python train.py --d_model=160 --n_head=5 --d_mlp=640 --vocab_size=846 --activation="relu" --norm_place="pre" --norm_eps=1e-06 --qk_norm=false --attn_scale=0.177 --init_std_up=0.0395 --lr_mult_up=0.961 --beta2=0.95 --final_lr_fraction=0.0
Each number is 50 + 12 x the weight over its row's rms, rounded and kept within 0 to 99. Layers, rows and columns count from 0. The size before them is the row's rms in percent of the matrix's.

# layer 7 MLP down (transposed), 640x160, rms 0.242, rows 73-116, columns 80-159
100:73 57 50 53 35 56 59 65 69 71 45 31 62 51 30 31 43 61 43 28 48 55 42 43 29 64 58 50 37 60 62 47 55 30 57 44 66 38 44 35 58 55 56 57 75 32 51 69 45 75 46 49 64 36 55 66 27 57 58 46 46 40 43 33 51 41 37 35 57 42 51 52 53 47 71 57 63 58 51 52
103:39 38 62 50 65 38 58 37 49 46 43 41 57 42 47 64 63 45 43 50 39 74 55 56 60 54 33 55 34 62 48 48 59 49 53 72 42 44 57 39 54 37 51 66 67 47 46 57 40 46 35 45 53 49 47 58 19 66 32 59 72 52 75 77 63 65 49 54 58 83 52 69 55 43 67 34 41 66 37 52
106:46 45 48 41 54 48 54 46 69 49 56 45 45 47 59 35 50 40 50 59 47 55 47 49 41 43 62 35 57 56 08 48 93 52 60 67 48 48 41 67 66 55 53 66 52 45 49 50 50 57 40 58 34 51 52 41 38 49 50 35 45 61 55 43 43 37 61 52 42 49 57 57 36 63 42 44 53 65 35 55
099:52 43 55 45 60 51 34 40 25 71 47 43 57 40 57 78 47 58 37 49 46 34 39 68 60 41 55 60 49 49 62 74 38 43 65 26 45 43 42 39 36 67 27 61 34 31 42 43 52 41 19 40 34 63 37 56 46 41 58 53 49 62 61 55 45 32 57 50 87 52 44 51 39 56 72 45 52 57 49 68
106:35 67 43 68 50 59 43 58 49 58 42 52 61 50 44 51 51 52 60 57 50 49 42 43 36 34 48 29 57 39 36 47 46 33 49 61 54 65 18 48 60 57 51 17 57 29 56 57 85 47 42 55 30 50 71 62 50 43 56 50 59 64 44 60 64 82 40 57 44 36 41 46 41 49 78 59 61 64 63 65
091:31 55 42 38 42 83 50 30 56 37 37 80 43 40 66 50 50 36 47 66 36 51 51 80 62 59 50 53 56 48 46 68 46 65 66 46 63 46 35 26 52 42 51 45 56 68 44 69 38 51 55 74 53 19 62 51 51 48 39 64 28 41 39 58 32 43 60 49 51 59 57 37 55 51 57 55 62 60 65 34
097:40 61 53 50 48 41 47 77 32 68 41 52 40 64 39 45 54 50 48 46 47 34 49 38 64 40 63 53 49 60 71 53 44 51 51 51 41 42 56 52 38 59 44 20 42 44 65 32 52 58 48 57 45 39 67 43 38 58 50 40 44 71 50 58 42 27 32 48 30 57 48 43 35 33 62 50 41 60 31 41
105:32 47 48 67 41 51 66 46 45 61 40 38 45 63 54 41 50 36 42 51 39 19 46 47 81 71 48 52 48 43 19 41 56 53 47 47 70 42 57 57 56 57 53 37 50 45 50 55 34 44 54 68 53 55 55 37 55 69 30 71 59 42 58 60 50 60 56 57 48 73 44 63 38 72 47 47 45 41 44 44
111:64 62 70 54 37 61 69 46 32 50 50 51 41 34 59 46 56 38 51 45 48 49 57 49 46 27 32 62 28 48 62 75 49 33 40 27 56 64 29 50 52 58 50 19 44 49 51 29 50 48 32 70 30 34 41 37 48 58 36 47 66 77 64 41 52 63 52 60 42 56 61 45 41 18 42 35 54 52 51 49
097:47 46 21 66 54 45 44 66 37 66 67 42 57 59 43 49 51 47 69 54 26 57 50 50 50 44 41 53 47 49 43 64 33 51 39 41 51 57 40 73 37 53 29 48 54 44 47 53 51 52 32 34 66 43 45 32 57 48 48 33 71 57 42 45 61 54 40 47 27 68 58 41 32 48 31 77 61 49 51 59
103:40 52 38 40 40 74 31 38 43 38 36 76 43 35 55 29 40 72 53 45 56 40 50 47 49 59 57 49 35 41 49 53 61 63 65 57 53 64 46 62 74 49 66 46 36 53 50 69 73 55 36 41 34 63 39 58 64 45 46 48 39 53 39 55 51 41 51 25 62 47 36 59 44 55 62 61 25 30 42 53
115:40 40 37 52 45 44 49 33 54 49 68 67 38 55 38 44 46 64 46 61 41 40 56 43 42 58 46 48 43 58 28 31 51 34 42 57 48 50 53 39 73 52 58 34 63 50 68 55 30 45 46 47 60 34 51 45 61 66 53 38 38 49 39 48 64 74 58 55 51 23 64 59 51 50 46 48 70 77 54 78
099:37 60 68 29 45 54 41 42 57 47 17 70 70 38 56 40 59 34 49 50 29 66 53 44 66 58 48 40 58 47 62 53 60 47 56 56 45 33 46 55 64 49 35 63 46 65 59 51 56 39 44 44 59 27 39 28 35 35 49 51 58 45 58 15 49 62 42 33 61 50 51 50 33 66 49 62 37 59 63 71
107:49 51 61 40 52 49 52 40 58 20 55 65 31 30 33 48 59 59 59 33 60 49 31 34 47 53 48 40 26 52 54 48 41 57 42 37 64 32 53 41 57 25 43 45 52 35 62 47 48 23 58 66 46 71 40 67 24 68 48 54 60 52 73 52 61 59 55 27 55 43 59 57 45 31 43 78 37 55 51 61
098:42 55 57 59 51 46 80 54 42 62 35 41 61 41 43 33 47 45 53 53 26 52 64 60 43 49 50 44 43 56 71 43 50 51 61 48 19 51 54 69 50 45 10 31 70 51 47 53 38 45 29 72 53 71 55 40 37 65 65 61 50 60 40 43 53 46 36 48 45 37 51 56 80 50 41 48 66 48 50 61
095:53 63 50 56 80 61 42 41 54 50 60 51 58 59 35 63 30 51 62 57 78 55 62 58 31 57 62 58 59 56 57 15 62 71 37 53 47 33 40 50 49 64 60 61 65 64 44 44 36 63 61 64 38 56 61 36 61 54 58 39 49 56 80 58 44 37 72 42 47 58 61 49 67 43 29 50 58 34 45 63
101:67 39 46 82 54 46 56 35 52 50 40 60 40 55 34 66 78 40 26 52 63 49 48 55 31 56 44 41 36 53 60 81 39 72 45 38 38 60 49 35 42 63 38 48 51 59 81 48 51 55 46 59 62 38 57 31 58 50 42 51 59 51 47 32 46 54 52 68 62 60 46 29 57 48 56 62 48 50 49 63
099:66 57 64 39 56 52 55 45 62 42 63 58 39 64 81 60 80 50 63 23 40 30 47 64 67 53 51 59 57 46 65 65 30 46 61 51 37 43 43 52 47 49 27 47 67 53 46 35 57 55 30 54 51 64 41 49 69 39 71 42 35 52 44 54 62 47 41 53 51 53 56 90 51 77 54 51 55 58 32 38
111:45 46 60 61 44 61 58 56 46 53 61 58 57 48 42 45 41 69 51 36 39 38 56 68 45 50 42 46 47 51 57 25 54 57 54 46 42 62 53 20 36 39 46 75 41 46 50 47 37 38 66 36 72 70 20 54 59 47 51 53 48 55 52 17 46 54 59 59 80 74 22 55 47 54 42 42 60 32 41 62
100:57 61 62 34 62 45 44 55 48 53 49 37 50 67 42 74 69 61 45 46 42 51 36 42 58 35 45 51 66 46 62 39 32 54 33 49 57 53 45 31 50 32 56 44 76 60 46 61 37 61 41 45 55 55 66 55 40 38 33 34 48 32 51 39 41 44 32 58 47 49 57 52 36 28 17 32 28 47 56 38
102:66 55 41 55 64 40 60 64 37 52 47 39 54 68 12 50 64 44 57 51 56 68 72 42 50 44 68 78 64 56 64 54 45 64 59 36 54 49 40 53 49 63 57 49 44 49 56 50 36 62 51 40 57 70 52 42 53 45 36 46 70 52 49 54 46 41 51 64 31 18 50 23 48 55 29 32 59 61 44 34
103:45 57 51 54 64 40 39 61 57 47 41 46 56 49 63 44 49 50 43 65 47 64 44 45 49 20 37 37 47 47 42 79 64 53 63 39 51 56 38 46 67 53 65 46 66 45 43 36 52 67 49 48 69 46 35 39 54 52 47 55 53 47 35 17 67 51 60 53 45 43 50 38 45 30 40 62 48 45 53 45
105:58 59 65 34 51 59 65 39 67 34 56 37 28 30 73 53 44 35 54 44 48 34 59 71 54 78 62 59 45 53 69 52 42 48 49 60 63 49 36 41 65 52 37 48 38 34 51 41 49 62 51 61 63 41 45 43 63 62 46 37 59 73 52 52 45 48 48 48 57 39 66 83 31 50 76 48 52 38 42 58
097:72 43 40 60 12 42 35 48 69 64 36 79 44 37 51 53 74 40 57 42 62 42 43 47 50 56 65 55 69 42 27 52 64 49 42 41 48 54 63 45 51 48 57 50 57 54 54 31 64 53 58 50 41 48 37 50 63 42 50 49 51 52 38 44 56 55 49 72 37 54 66 50 39 54 66 69 47 50 39 54
115:52 48 45 50 36 44 50 48 59 55 37 59 62 51 54 55 40 46 66 61 59 53 76 50 42 37 51 57 67 73 51 33 49 31 59 58 44 40 38 58 50 45 57 48 54 29 51 58 47 31 57 59 69 37 42 39 58 62 51 61 59 46 49 30 34 62 31 53 52 39 64 60 53 37 37 43 47 40 46 42
075:57 53 55 41 57 64 61 52 67 48 56 58 47 38 49 44 47 58 45 61 26 37 55 84 54 43 59 56 40 47 58 43 42 52 61 56 63 72 46 49 45 86 44 63 34 67 44 30 39 53 40 51 52 42 36 57 38 41 59 44 49 45 33 43 43 63 57 43 46 57 38 50 35 63 67 70 29 49 46 44
106:45 66 40 36 58 52 38 70 51 51 60 31 54 50 40 31 41 63 69 41 59 51 54 49 35 60 49 37 48 58 53 57 63 45 38 46 49 39 38 53 41 44 42 68 66 46 39 46 38 61 57 64 25 65 71 32 51 41 44 47 68 56 39 48 46 60 51 53 73 56 26 56 54 39 25 25 53 50 40 22
097:50 45 41 33 47 36 59 59 48 64 48 38 38 51 31 57 44 54 44 46 60 52 77 54 54 42 41 18 44 43 57 47 29 65 40 19 61 61 51 62 62 38 53 43 45 65 43 43 63 66 33 16 61 46 44 50 43 52 64 61 68 62 60 49 62 62 31 48 55 54 47 38 45 73 55 50 39 48 56 68
089:46 49 44 48 64 46 48 33 63 59 42 54 47 31 52 50 51 49 43 37 42 46 41 57 35 40 51 41 32 65 43 44 34 67 57 34 57 42 54 45 63 65 67 28 24 46 49 56 57 63 63 56 79 61 37 48 71 40 48 32 50 41 35 44 34 41 69 57 43 35 40 48 55 53 46 52 36 46 56 25
108:71 54 37 36 46 46 72 46 23 40 54 45 28 69 41 61 50 44 51 49 52 61 47 41 58 60 48 45 32 47 33 47 44 56 39 42 51 51 65 47 34 32 61 37 59 38 57 54 65 55 30 49 63 57 60 50 59 46 57 55 52 45 23 26 51 20 63 48 65 62 55 73 40 52 45 32 49 67 67 63
099:41 57 39 37 40 38 52 80 48 51 64 59 50 61 50 52 47 39 36 52 30 36 62 57 53 48 46 48 62 52 57 71 18 46 53 58 52 66 54 62 48 70 54 57 56 61 65 40 35 64 48 44 52 51 57 51 36 20 37 50 51 35 59 63 49 50 58 40 34 62 40 47 43 63 52 63 45 37 53 45
100:43 54 37 43 49 42 42 56 49 36 73 54 42 54 62 45 47 40 57 46 52 57 34 51 54 53 46 59 48 83 66 55 48 52 64 65 35 75 60 38 38 25 43 42 46 37 63 55 34 60 66 62 38 55 51 57 65 42 61 64 57 40 47 38 51 42 36 45 74 62 54 43 42 57 66 47 46 42 59 75
103:70 43 45 25 29 75 47 56 41 45 52 49 44 43 54 60 47 58 52 62 63 41 56 36 59 60 62 42 49 38 64 55 42 58 47 40 59 39 62 40 46 31 46 61 56 65 59 46 46 43 50 60 64 50 58 50 56 34 49 62 44 59 63 36 38 34 56 51 43 40 50 33 57 72 48 45 44 50 50 56
083:39 39 57 44 58 38 67 29 61 47 52 51 42 57 34 19 78 13 45 59 58 42 64 56 54 57 38 54 52 62 70 51 48 50 46 32 75 75 49 58 48 43 43 49 40 43 19 54 57 51 45 71 62 51 65 53 65 42 74 53 60 60 36 51 62 63 69 57 43 46 51 43 44 31 33 45 53 55 56 38
102:58 50 37 48 34 48 64 52 53 34 49 54 46 39 54 44 64 48 52 58 66 63 60 66 72 68 53 56 54 50 46 56 59 53 52 39 71 35 55 38 55 61 61 40 23 39 70 67 51 51 52 49 70 76 43 54 65 59 50 45 59 49 53 50 45 46 70 35 55 28 58 72 64 69 53 52 51 50 42 62
086:45 58 54 20 44 62 57 59 55 44 52 53 16 36 37 76 37 41 37 27 53 44 53 45 67 56 47 57 40 31 36 54 51 36 57 48 56 51 59 37 51 35 55 57 57 38 43 47 60 31 49 43 55 50 67 47 45 45 52 54 54 45 38 32 58 44 42 45 59 44 57 80 49 57 60 68 37 43 49 38
100:49 35 52 43 42 34 43 32 65 38 56 38 64 46 55 46 37 51 52 54 36 51 47 45 50 58 47 39 43 38 51 51 68 32 55 39 17 39 63 38 32 34 29 71 52 62 53 25 73 46 53 48 59 43 51 28 51 68 67 59 42 63 51 46 25 64 76 65 72 62 38 44 55 53 45 36 52 39 45 46
104:39 46 75 59 52 41 58 32 53 43 69 51 46 25 58 32 54 46 50 75 49 57 41 44 47 41 46 73 51 70 52 49 50 33 33 35 57 43 40 49 46 60 50 52 65 60 60 47 63 52 51 59 33 38 59 57 33 38 57 35 44 60 45 59 49 56 74 67 38 41 72 33 60 46 53 42 52 45 23 38
102:39 39 60 45 63 43 49 47 57 56 45 30 36 57 27 36 62 45 82 31 49 61 60 48 53 62 70 36 50 64 54 51 41 73 60 45 46 59 62 44 42 54 65 48 61 73 50 52 48 37 38 67 43 52 57 58 38 38 49 45 53 53 40 50 62 18 40 53 38 81 57 69 55 48 49 54 59 42 44 56
107:38 50 46 41 51 61 55 48 61 42 74 53 35 40 27 40 47 31 51 34 55 52 36 37 54 40 47 28 68 55 64 53 43 63 40 47 57 40 56 37 40 35 42 45 45 51 44 61 50 53 66 55 41 82 53 54 58 52 72 44 53 52 73 47 42 45 45 49 51 46 48 43 19 47 45 67 58 53 52 49
102:40 40 52 37 54 78 42 32 45 50 53 60 50 43 71 44 58 45 47 60 49 55 61 51 55 56 67 70 37 32 21 36 42 53 37 53 65 59 43 54 55 30 54 54 47 55 45 40 51 49 67 52 37 61 38 69 59 49 61 42 35 44 37 46 31 65 30 34 51 61 29 41 47 69 45 56 44 57 63 17
089:57 43 58 49 57 52 46 44 75 42 60 37 64 48 49 52 26 74 77 57 64 65 51 57 44 37 41 47 31 55 63 58 39 41 58 43 41 58 53 45 54 50 52 73 48 39 60 52 48 37 47 40 55 32 46 26 62 50 66 44 64 50 40 42 39 40 47 51 59 55 59 35 49 51 51 51 47 42 60 60
097:40 61 46 68 42 57 23 65 65 60 58 30 65 63 66 66 61 46 49 58 51 48 49 59 56 49 43 61 52 42 13 46 61 52 30 55 46 34 56 23 72 42 51 36 50 49 35 50 52 37 50 55 27 44 48 67 49 53 36 53 59 57 55 54 43 47 56 42 54 50 58 50 60 28 61 50 67 44 31 42
094:45 53 60 32 44 53 60 55 52 37 68 70 58 54 38 58 79 63 45 45 51 55 45 50 53 54 74 37 66 50 52 36 29 52 40 61 54 51 47 52 52 43 50 51 77 70 59 24 52 46 31 43 69 68 64 61 35 38 37 46 43 32 47 54 33 34 42 68 40 63 61 40 28 49 64 30 46 42 52 65
# layer 7 MLP up, 640x160, rms 0.235, rows 74-117, columns 80-159
097:54 56 36 51 31 36 52 73 39 47 38 44 37 48 75 57 58 42 54 69 47 31 69 76 45 55 49 70 51 38 45 53 51 54 59 27 62 50 78 29 54 46 32 63 50 46 46 52 45 48 62 65 43 50 53 27 58 59 36 46 55 82 64 34 56 65 60 56 32 53 31 60 50 51 52 52 35 36 49 50
096:39 37 39 52 52 46 39 75 65 53 45 17 53 54 43 42 39 46 45 57 62 53 50 24 39 39 52 37 36 49 61 66 57 41 57 44 67 50 65 26 26 34 52 69 51 39 62 45 69 37 58 44 56 54 53 77 43 56 47 55 54 56 61 62 38 47 20 67 45 42 42 40 37 46 39 52 47 64 67 59
094:45 53 41 39 42 45 52 62 45 45 36 48 46 57 41 32 51 31 77 76 51 76 42 44 41 39 50 39 54 56 58 18 66 56 55 65 51 49 44 41 52 59 78 58 63 68 24 63 29 59 50 43 44 53 35 56 48 50 55 44 56 37 34 48 56 58 68 52 22 31 71 36 46 50 46 62 42 69 25 37
099:63 36 44 47 36 46 54 28 58 60 45 35 35 50 51 64 43 41 48 44 78 65 55 51 34 53 45 18 61 56 37 38 30 62 59 37 69 52 44 48 46 64 33 63 58 40 61 61 49 49 63 34 67 45 52 69 49 52 54 69 66 53 48 62 53 63 51 51 46 47 47 50 56 68 55 29 54 65 59 72
098:46 48 39 72 54 55 47 54 47 41 67 32 62 51 42 50 51 47 73 61 69 59 39 53 55 35 34 56 29 45 61 48 46 42 38 60 45 53 57 61 67 61 61 51 43 51 36 48 59 46 48 51 64 30 27 53 32 27 59 65 48 46 74 41 41 30 54 62 70 64 47 40 52 49 43 44 45 63 20 41
102:46 38 48 64 62 70 42 71 41 50 56 50 50 64 66 38 38 58 66 61 37 61 41 40 26 70 47 44 73 56 54 49 68 62 63 56 52 63 39 54 58 51 46 37 58 62 50 40 51 47 65 68 45 39 26 52 64 42 24 41 62 43 54 36 63 59 44 55 51 45 24 31 49 34 30 60 45 47 32 44
105:56 46 43 58 44 74 71 61 61 58 45 44 41 44 54 42 39 56 37 52 56 69 40 42 48 74 53 52 43 54 47 31 56 55 42 73 29 52 39 31 47 54 59 50 42 44 35 28 36 52 56 50 34 53 39 64 65 63 47 54 59 55 40 41 34 54 50 36 53 62 60 69 50 56 41 33 53 38 67 61
115:55 51 59 33 52 37 49 43 57 39 39 64 58 31 63 52 47 27 65 54 29 42 39 53 65 50 45 45 62 43 39 54 56 48 35 48 51 28 42 57 68 53 66 47 50 55 48 57 58 22 52 56 51 61 51 61 46 41 65 41 48 52 29 45 42 50 53 48 63 46 66 47 60 40 45 54 67 50 72 27
098:54 54 59 55 34 78 41 53 53 45 38 61 38 32 57 52 55 49 49 25 45 58 47 51 82 34 50 36 38 60 71 69 74 70 50 47 29 55 50 52 52 64 59 53 44 39 53 53 65 61 51 47 44 62 48 60 35 79 45 47 61 59 66 80 48 40 46 49 60 55 48 44 71 42 49 68 23 45 37 50
094:31 35 60 54 55 50 40 47 53 55 62 33 52 58 55 40 74 59 54 58 59 50 50 57 59 45 66 47 48 53 55 50 69 24 35 61 38 42 57 38 29 59 58 71 67 51 44 52 49 59 53 49 41 47 56 48 23 46 48 47 40 69 42 49 50 62 71 59 51 35 32 53 42 38 65 55 53 45 48 39
108:60 36 45 41 41 70 63 52 54 83 43 40 41 57 37 50 44 56 57 49 46 66 65 38 48 56 53 48 38 50 43 61 49 52 43 69 52 69 28 54 61 41 55 46 47 53 61 52 38 47 53 69 51 60 59 72 42 86 37 55 78 48 65 44 45 26 48 63 56 46 46 42 44 22 49 47 68 61 38 65
102:48 51 33 55 76 47 48 56 54 44 63 18 76 59 61 71 40 37 50 67 51 44 36 46 51 45 65 46 26 71 59 49 39 39 60 39 54 32 61 56 39 71 76 37 48 52 35 69 38 35 59 22 75 43 62 42 57 44 46 52 29 41 21 70 65 61 32 44 53 44 54 60 62 46 56 52 59 51 42 43
104:73 35 48 57 58 51 55 32 68 58 42 55 29 66 57 42 56 58 52 49 38 74 43 28 48 46 54 50 46 49 50 67 29 34 32 55 53 48 56 45 50 56 62 36 57 34 45 65 53 43 66 50 57 42 44 46 48 51 68 46 37 54 61 21 61 28 55 30 46 52 51 61 78 59 56 50 64 48 56 21
103:54 57 71 43 53 51 36 55 47 44 58 51 33 64 35 53 34 40 55 38 60 50 53 45 40 71 37 50 64 53 55 61 42 45 24 61 55 67 43 39 39 49 51 75 29 46 53 61 64 53 65 51 40 54 42 45 35 41 38 29 53 57 79 41 48 58 55 66 52 39 62 30 48 51 56 42 56 43 60 48
094:33 63 46 54 59 40 56 44 39 42 46 24 52 50 58 66 55 50 40 33 34 67 51 66 54 46 42 55 34 26 42 58 34 53 59 41 43 64 52 62 79 37 57 31 43 57 45 57 61 35 50 42 62 59 57 50 61 36 33 50 50 37 34 50 45 57 51 51 38 59 63 61 54 47 87 37 50 67 58 59
102:39 31 48 24 46 25 57 62 50 44 75 35 45 51 37 58 41 56 60 57 79 47 51 53 55 51 41 28 54 33 45 31 55 29 67 46 59 33 60 52 61 42 49 48 40 28 25 54 46 60 67 37 59 64 67 47 55 62 40 47 37 29 48 43 68 60 44 54 48 38 48 64 46 47 45 51 57 62 46 51
107:60 41 52 61 59 64 76 44 60 33 43 22 67 49 49 54 46 51 59 39 76 41 59 39 36 59 52 50 63 63 70 56 42 57 34 58 30 59 44 53 65 55 58 40 43 58 51 54 57 53 56 55 62 43 49 50 58 61 47 58 54 49 35 56 49 45 64 48 62 42 48 52 55 28 62 51 63 48 45 42
105:49 54 77 58 47 31 35 43 47 58 72 39 51 48 33 40 52 50 50 62 48 64 32 55 57 38 51 57 46 53 65 69 29 56 34 61 57 60 62 33 56 44 54 45 36 38 52 44 48 53 40 49 39 64 39 53 35 71 46 61 48 47 46 49 52 43 52 37 36 51 45 28 37 40 42 49 51 62 35 45
107:78 44 33 55 42 56 53 62 54 45 31 48 66 49 30 41 37 47 41 59 51 58 43 36 49 48 46 29 35 48 49 63 69 53 34 59 56 47 55 54 43 45 57 63 50 39 42 43 33 46 41 42 66 74 41 46 46 45 57 42 58 54 47 67 67 47 46 61 48 36 39 30 47 57 43 47 50 55 38 27
099:42 54 58 38 47 54 32 42 44 29 47 36 63 83 59 83 48 47 60 47 35 69 61 52 36 40 51 57 59 47 60 48 42 50 54 41 60 49 56 49 43 61 41 50 56 64 59 38 47 57 47 51 79 74 18 62 66 57 64 55 45 25 46 54 40 44 49 70 55 42 47 61 37 30 60 49 65 39 58 54
106:68 65 51 47 52 78 52 52 56 50 35 46 50 51 42 57 51 35 55 45 58 56 59 57 51 59 49 54 52 43 43 46 47 34 52 72 58 52 61 73 54 52 47 52 56 48 64 47 41 60 44 58 41 38 44 50 37 32 45 44 75 58 41 68 40 47 58 37 79 57 54 62 73 64 39 52 30 51 72 76
103:52 43 43 55 54 51 24 63 41 41 60 48 50 55 38 32 52 41 32 47 44 42 61 46 80 58 59 60 64 45 41 69 47 60 58 43 52 57 65 58 34 23 56 46 50 43 56 36 24 36 55 68 65 79 36 56 51 50 46 65 62 54 41 49 44 52 45 53 53 62 55 46 56 69 26 69 69 75 36 60
096:39 42 48 34 42 54 35 49 61 47 36 61 50 39 30 44 61 69 60 41 44 43 53 49 78 36 55 50 41 53 55 63 60 49 74 61 63 48 44 44 44 45 57 46 59 61 67 57 30 49 46 38 27 38 53 34 43 44 41 65 32 24 35 34 53 38 64 61 35 43 55 28 52 54 40 58 42 39 62 45
102:35 26 58 60 52 53 67 51 54 48 29 37 76 59 56 39 52 53 64 40 54 57 52 52 62 68 31 58 26 57 50 25 56 50 76 71 48 36 48 44 34 67 59 61 43 30 45 37 47 36 54 63 41 59 63 72 67 76 59 32 55 51 54 70 47 57 45 49 68 46 46 52 39 42 40 23 71 31 46 35
093:59 45 40 65 25 41 56 45 49 41 39 43 56 66 68 60 53 48 56 45 81 55 48 47 58 60 60 38 56 53 49 52 50 73 30 61 31 55 50 38 69 37 60 62 47 37 33 49 34 71 53 43 48 50 48 40 47 38 34 44 26 37 72 53 49 57 47 42 38 45 29 50 51 17 52 47 54 63 69 26
106:42 67 49 58 46 50 54 51 52 44 63 54 60 46 47 37 51 54 19 44 27 52 51 58 50 34 62 41 69 54 47 43 27 60 71 42 56 32 70 37 60 34 53 63 60 48 51 49 47 44 57 46 75 45 56 58 54 73 55 65 34 49 61 40 56 62 44 50 47 14 70 41 60 42 61 49 44 46 66 51
093:46 40 51 47 49 72 74 48 60 42 62 56 48 45 76 41 35 80 58 44 64 56 69 26 43 54 46 54 41 46 62 68 54 56 53 62 41 38 46 60 35 51 68 35 45 63 54 54 44 71 80 56 38 62 41 39 49 64 46 64 60 36 57 65 32 33 71 61 46 42 31 65 52 54 36 56 51 48 30 49
096:59 46 64 46 79 79 51 48 36 45 51 51 58 64 38 66 57 41 68 50 42 59 21 53 49 57 36 56 39 41 59 48 55 45 81 46 59 45 64 58 62 42 40 69 56 53 53 57 64 51 49 55 54 61 46 49 29 53 67 47 60 63 36 32 48 64 16 54 37 57 70 44 41 72 28 34 46 49 24 50
102:47 43 46 60 33 41 47 59 41 66 48 72 48 31 66 40 40 48 57 41 72 49 39 30 44 40 68 59 39 63 43 27 53 40 56 61 72 46 54 37 64 47 53 76 31 44 51 42 52 54 90 58 39 41 61 40 51 40 53 56 71 59 57 59 58 40 40 44 28 47 37 52 46 53 58 56 75 39 75 32
097:51 57 53 62 53 52 51 61 45 32 61 42 36 60 40 57 73 68 49 53 51 61 41 57 46 85 36 42 61 56 35 54 57 47 69 73 37 43 65 29 42 43 54 33 38 56 63 67 48 44 43 51 45 57 33 56 45 62 65 46 45 64 48 60 51 51 45 39 51 38 55 68 45 61 37 38 52 57 47 44
098:38 60 53 56 49 30 50 50 46 55 38 66 60 50 51 75 46 49 62 43 50 65 25 68 53 37 38 58 34 39 50 40 40 60 58 56 46 43 50 71 24 64 62 35 50 53 61 42 37 71 54 55 70 46 40 45 67 47 54 50 39 56 42 63 40 36 55 48 38 49 55 30 55 52 44 36 49 55 35 49
105:60 48 48 36 46 59 52 65 49 54 43 69 41 73 51 53 67 50 41 59 51 51 59 61 40 46 65 44 43 45 51 59 44 59 69 63 65 40 29 45 46 38 56 53 40 24 27 46 45 56 33 51 63 57 35 55 36 27 53 33 67 44 55 52 42 29 52 47 07 29 54 47 54 64 40 49 57 55 50 57
087:46 58 50 46 53 60 77 49 53 38 45 58 42 49 31 32 56 57 58 29 48 32 39 39 28 52 41 60 39 42 49 56 67 59 73 53 66 57 43 50 52 51 56 55 37 62 64 50 32 50 43 50 60 64 63 57 39 61 47 29 45 61 51 39 38 46 42 29 47 46 60 54 54 89 43 54 71 28 40 68
104:57 48 71 48 53 59 34 40 49 44 44 37 36 44 63 52 56 46 68 49 45 57 43 35 56 72 39 34 44 33 53 58 39 62 27 52 48 29 41 38 63 48 45 63 65 50 34 42 78 53 65 51 60 45 56 39 46 50 37 59 53 56 59 57 53 37 41 38 41 46 65 50 30 44 66 26 43 62 51 50
096:48 21 30 61 62 54 52 54 54 24 70 45 73 25 52 53 41 67 58 59 61 45 32 46 51 22 64 39 50 41 57 53 65 43 38 76 48 57 55 67 48 57 49 53 43 64 51 55 68 40 54 46 36 47 56 39 43 36 57 53 66 54 72 59 50 39 62 56 35 59 56 39 54 47 63 45 62 46 37 43
103:49 68 33 48 62 66 76 66 47 57 60 46 51 79 49 46 42 35 56 58 38 46 41 68 64 67 66 46 37 55 73 57 32 45 61 38 51 45 52 46 45 70 30 60 59 69 32 58 40 45 63 45 59 39 49 29 52 47 44 45 52 61 62 56 54 59 58 77 37 54 51 49 63 60 72 61 54 38 74 36
105:54 91 31 44 51 47 36 59 55 52 50 45 38 69 51 67 33 47 60 49 42 30 55 63 45 52 64 47 51 36 62 62 62 63 61 48 64 44 41 48 43 38 56 62 39 42 44 72 41 47 46 42 52 52 43 55 54 55 44 50 52 67 61 63 34 64 56 60 45 34 41 27 43 52 50 54 58 38 52 57
104:39 62 33 33 40 51 08 63 72 44 41 45 44 50 53 43 36 46 46 53 36 67 44 65 57 59 33 55 68 40 62 54 75 45 65 54 37 41 61 35 39 54 36 51 47 64 46 57 56 28 54 70 54 44 50 59 61 55 37 54 53 56 69 35 60 62 59 59 46 43 29 57 46 51 49 45 41 54 42 33
099:56 47 70 43 37 49 77 54 60 53 55 61 58 51 54 52 37 49 46 53 55 65 50 51 53 35 57 63 43 43 50 54 58 49 42 46 51 44 32 36 35 58 41 51 41 80 45 66 57 47 54 52 42 35 38 32 58 48 39 56 57 53 40 70 52 48 61 55 68 66 55 42 67 47 54 59 58 50 50 42
100:53 70 58 63 60 44 51 38 30 59 34 61 42 66 64 43 55 32 63 55 46 21 57 30 46 59 47 26 46 48 75 47 42 45 60 55 60 36 55 54 16 60 40 59 55 68 26 45 60 34 61 68 48 52 45 57 41 54 38 68 62 49 51 48 61 46 36 58 26 26 45 43 37 67 53 41 46 49 30 42
101:35 51 51 45 42 50 43 58 33 55 65 47 47 59 56 54 50 42 38 56 65 58 27 41 57 65 52 42 59 41 45 44 59 54 43 53 56 39 79 55 42 51 48 39 63 49 30 57 43 61 65 55 57 58 47 70 47 59 46 37 41 73 45 55 53 53 71 75 41 48 54 65 74 20 54 61 42 59 41 55
104:44 34 33 62 54 36 44 56 58 45 58 52 67 43 55 76 26 48 52 48 53 61 52 49 33 40 56 51 16 48 32 42 41 39 63 54 38 49 43 43 48 43 46 61 49 48 62 67 56 67 56 49 74 61 64 34 57 50 29 27 48 39 43 61 62 41 34 65 36 39 52 57 47 40 29 52 62 60 63 50
097:39 57 58 76 30 47 48 61 45 67 44 53 45 54 62 51 29 46 59 31 33 41 38 38 40 37 63 60 47 40 42 42 54 62 60 22 43 55 42 47 37 57 51 39 35 45 31 81 62 46 49 57 53 42 16 46 51 57 44 33 42 43 56 51 51 60 69 43 44 56 56 42 46 61 47 56 62 60 53 58
108:46 61 48 35 43 45 42 40 38 43 55 60 64 54 62 37 44 44 60 69 50 56 59 43 50 59 68 77 25 52 66 41 40 63 38 28 45 42 60 59 45 35 47 68 34 41 36 34 53 48 48 63 38 49 33 36 53 57 41 46 71 37 34 44 29 48 63 52 55 39 57 37 65 41 35 21 55 41 54 52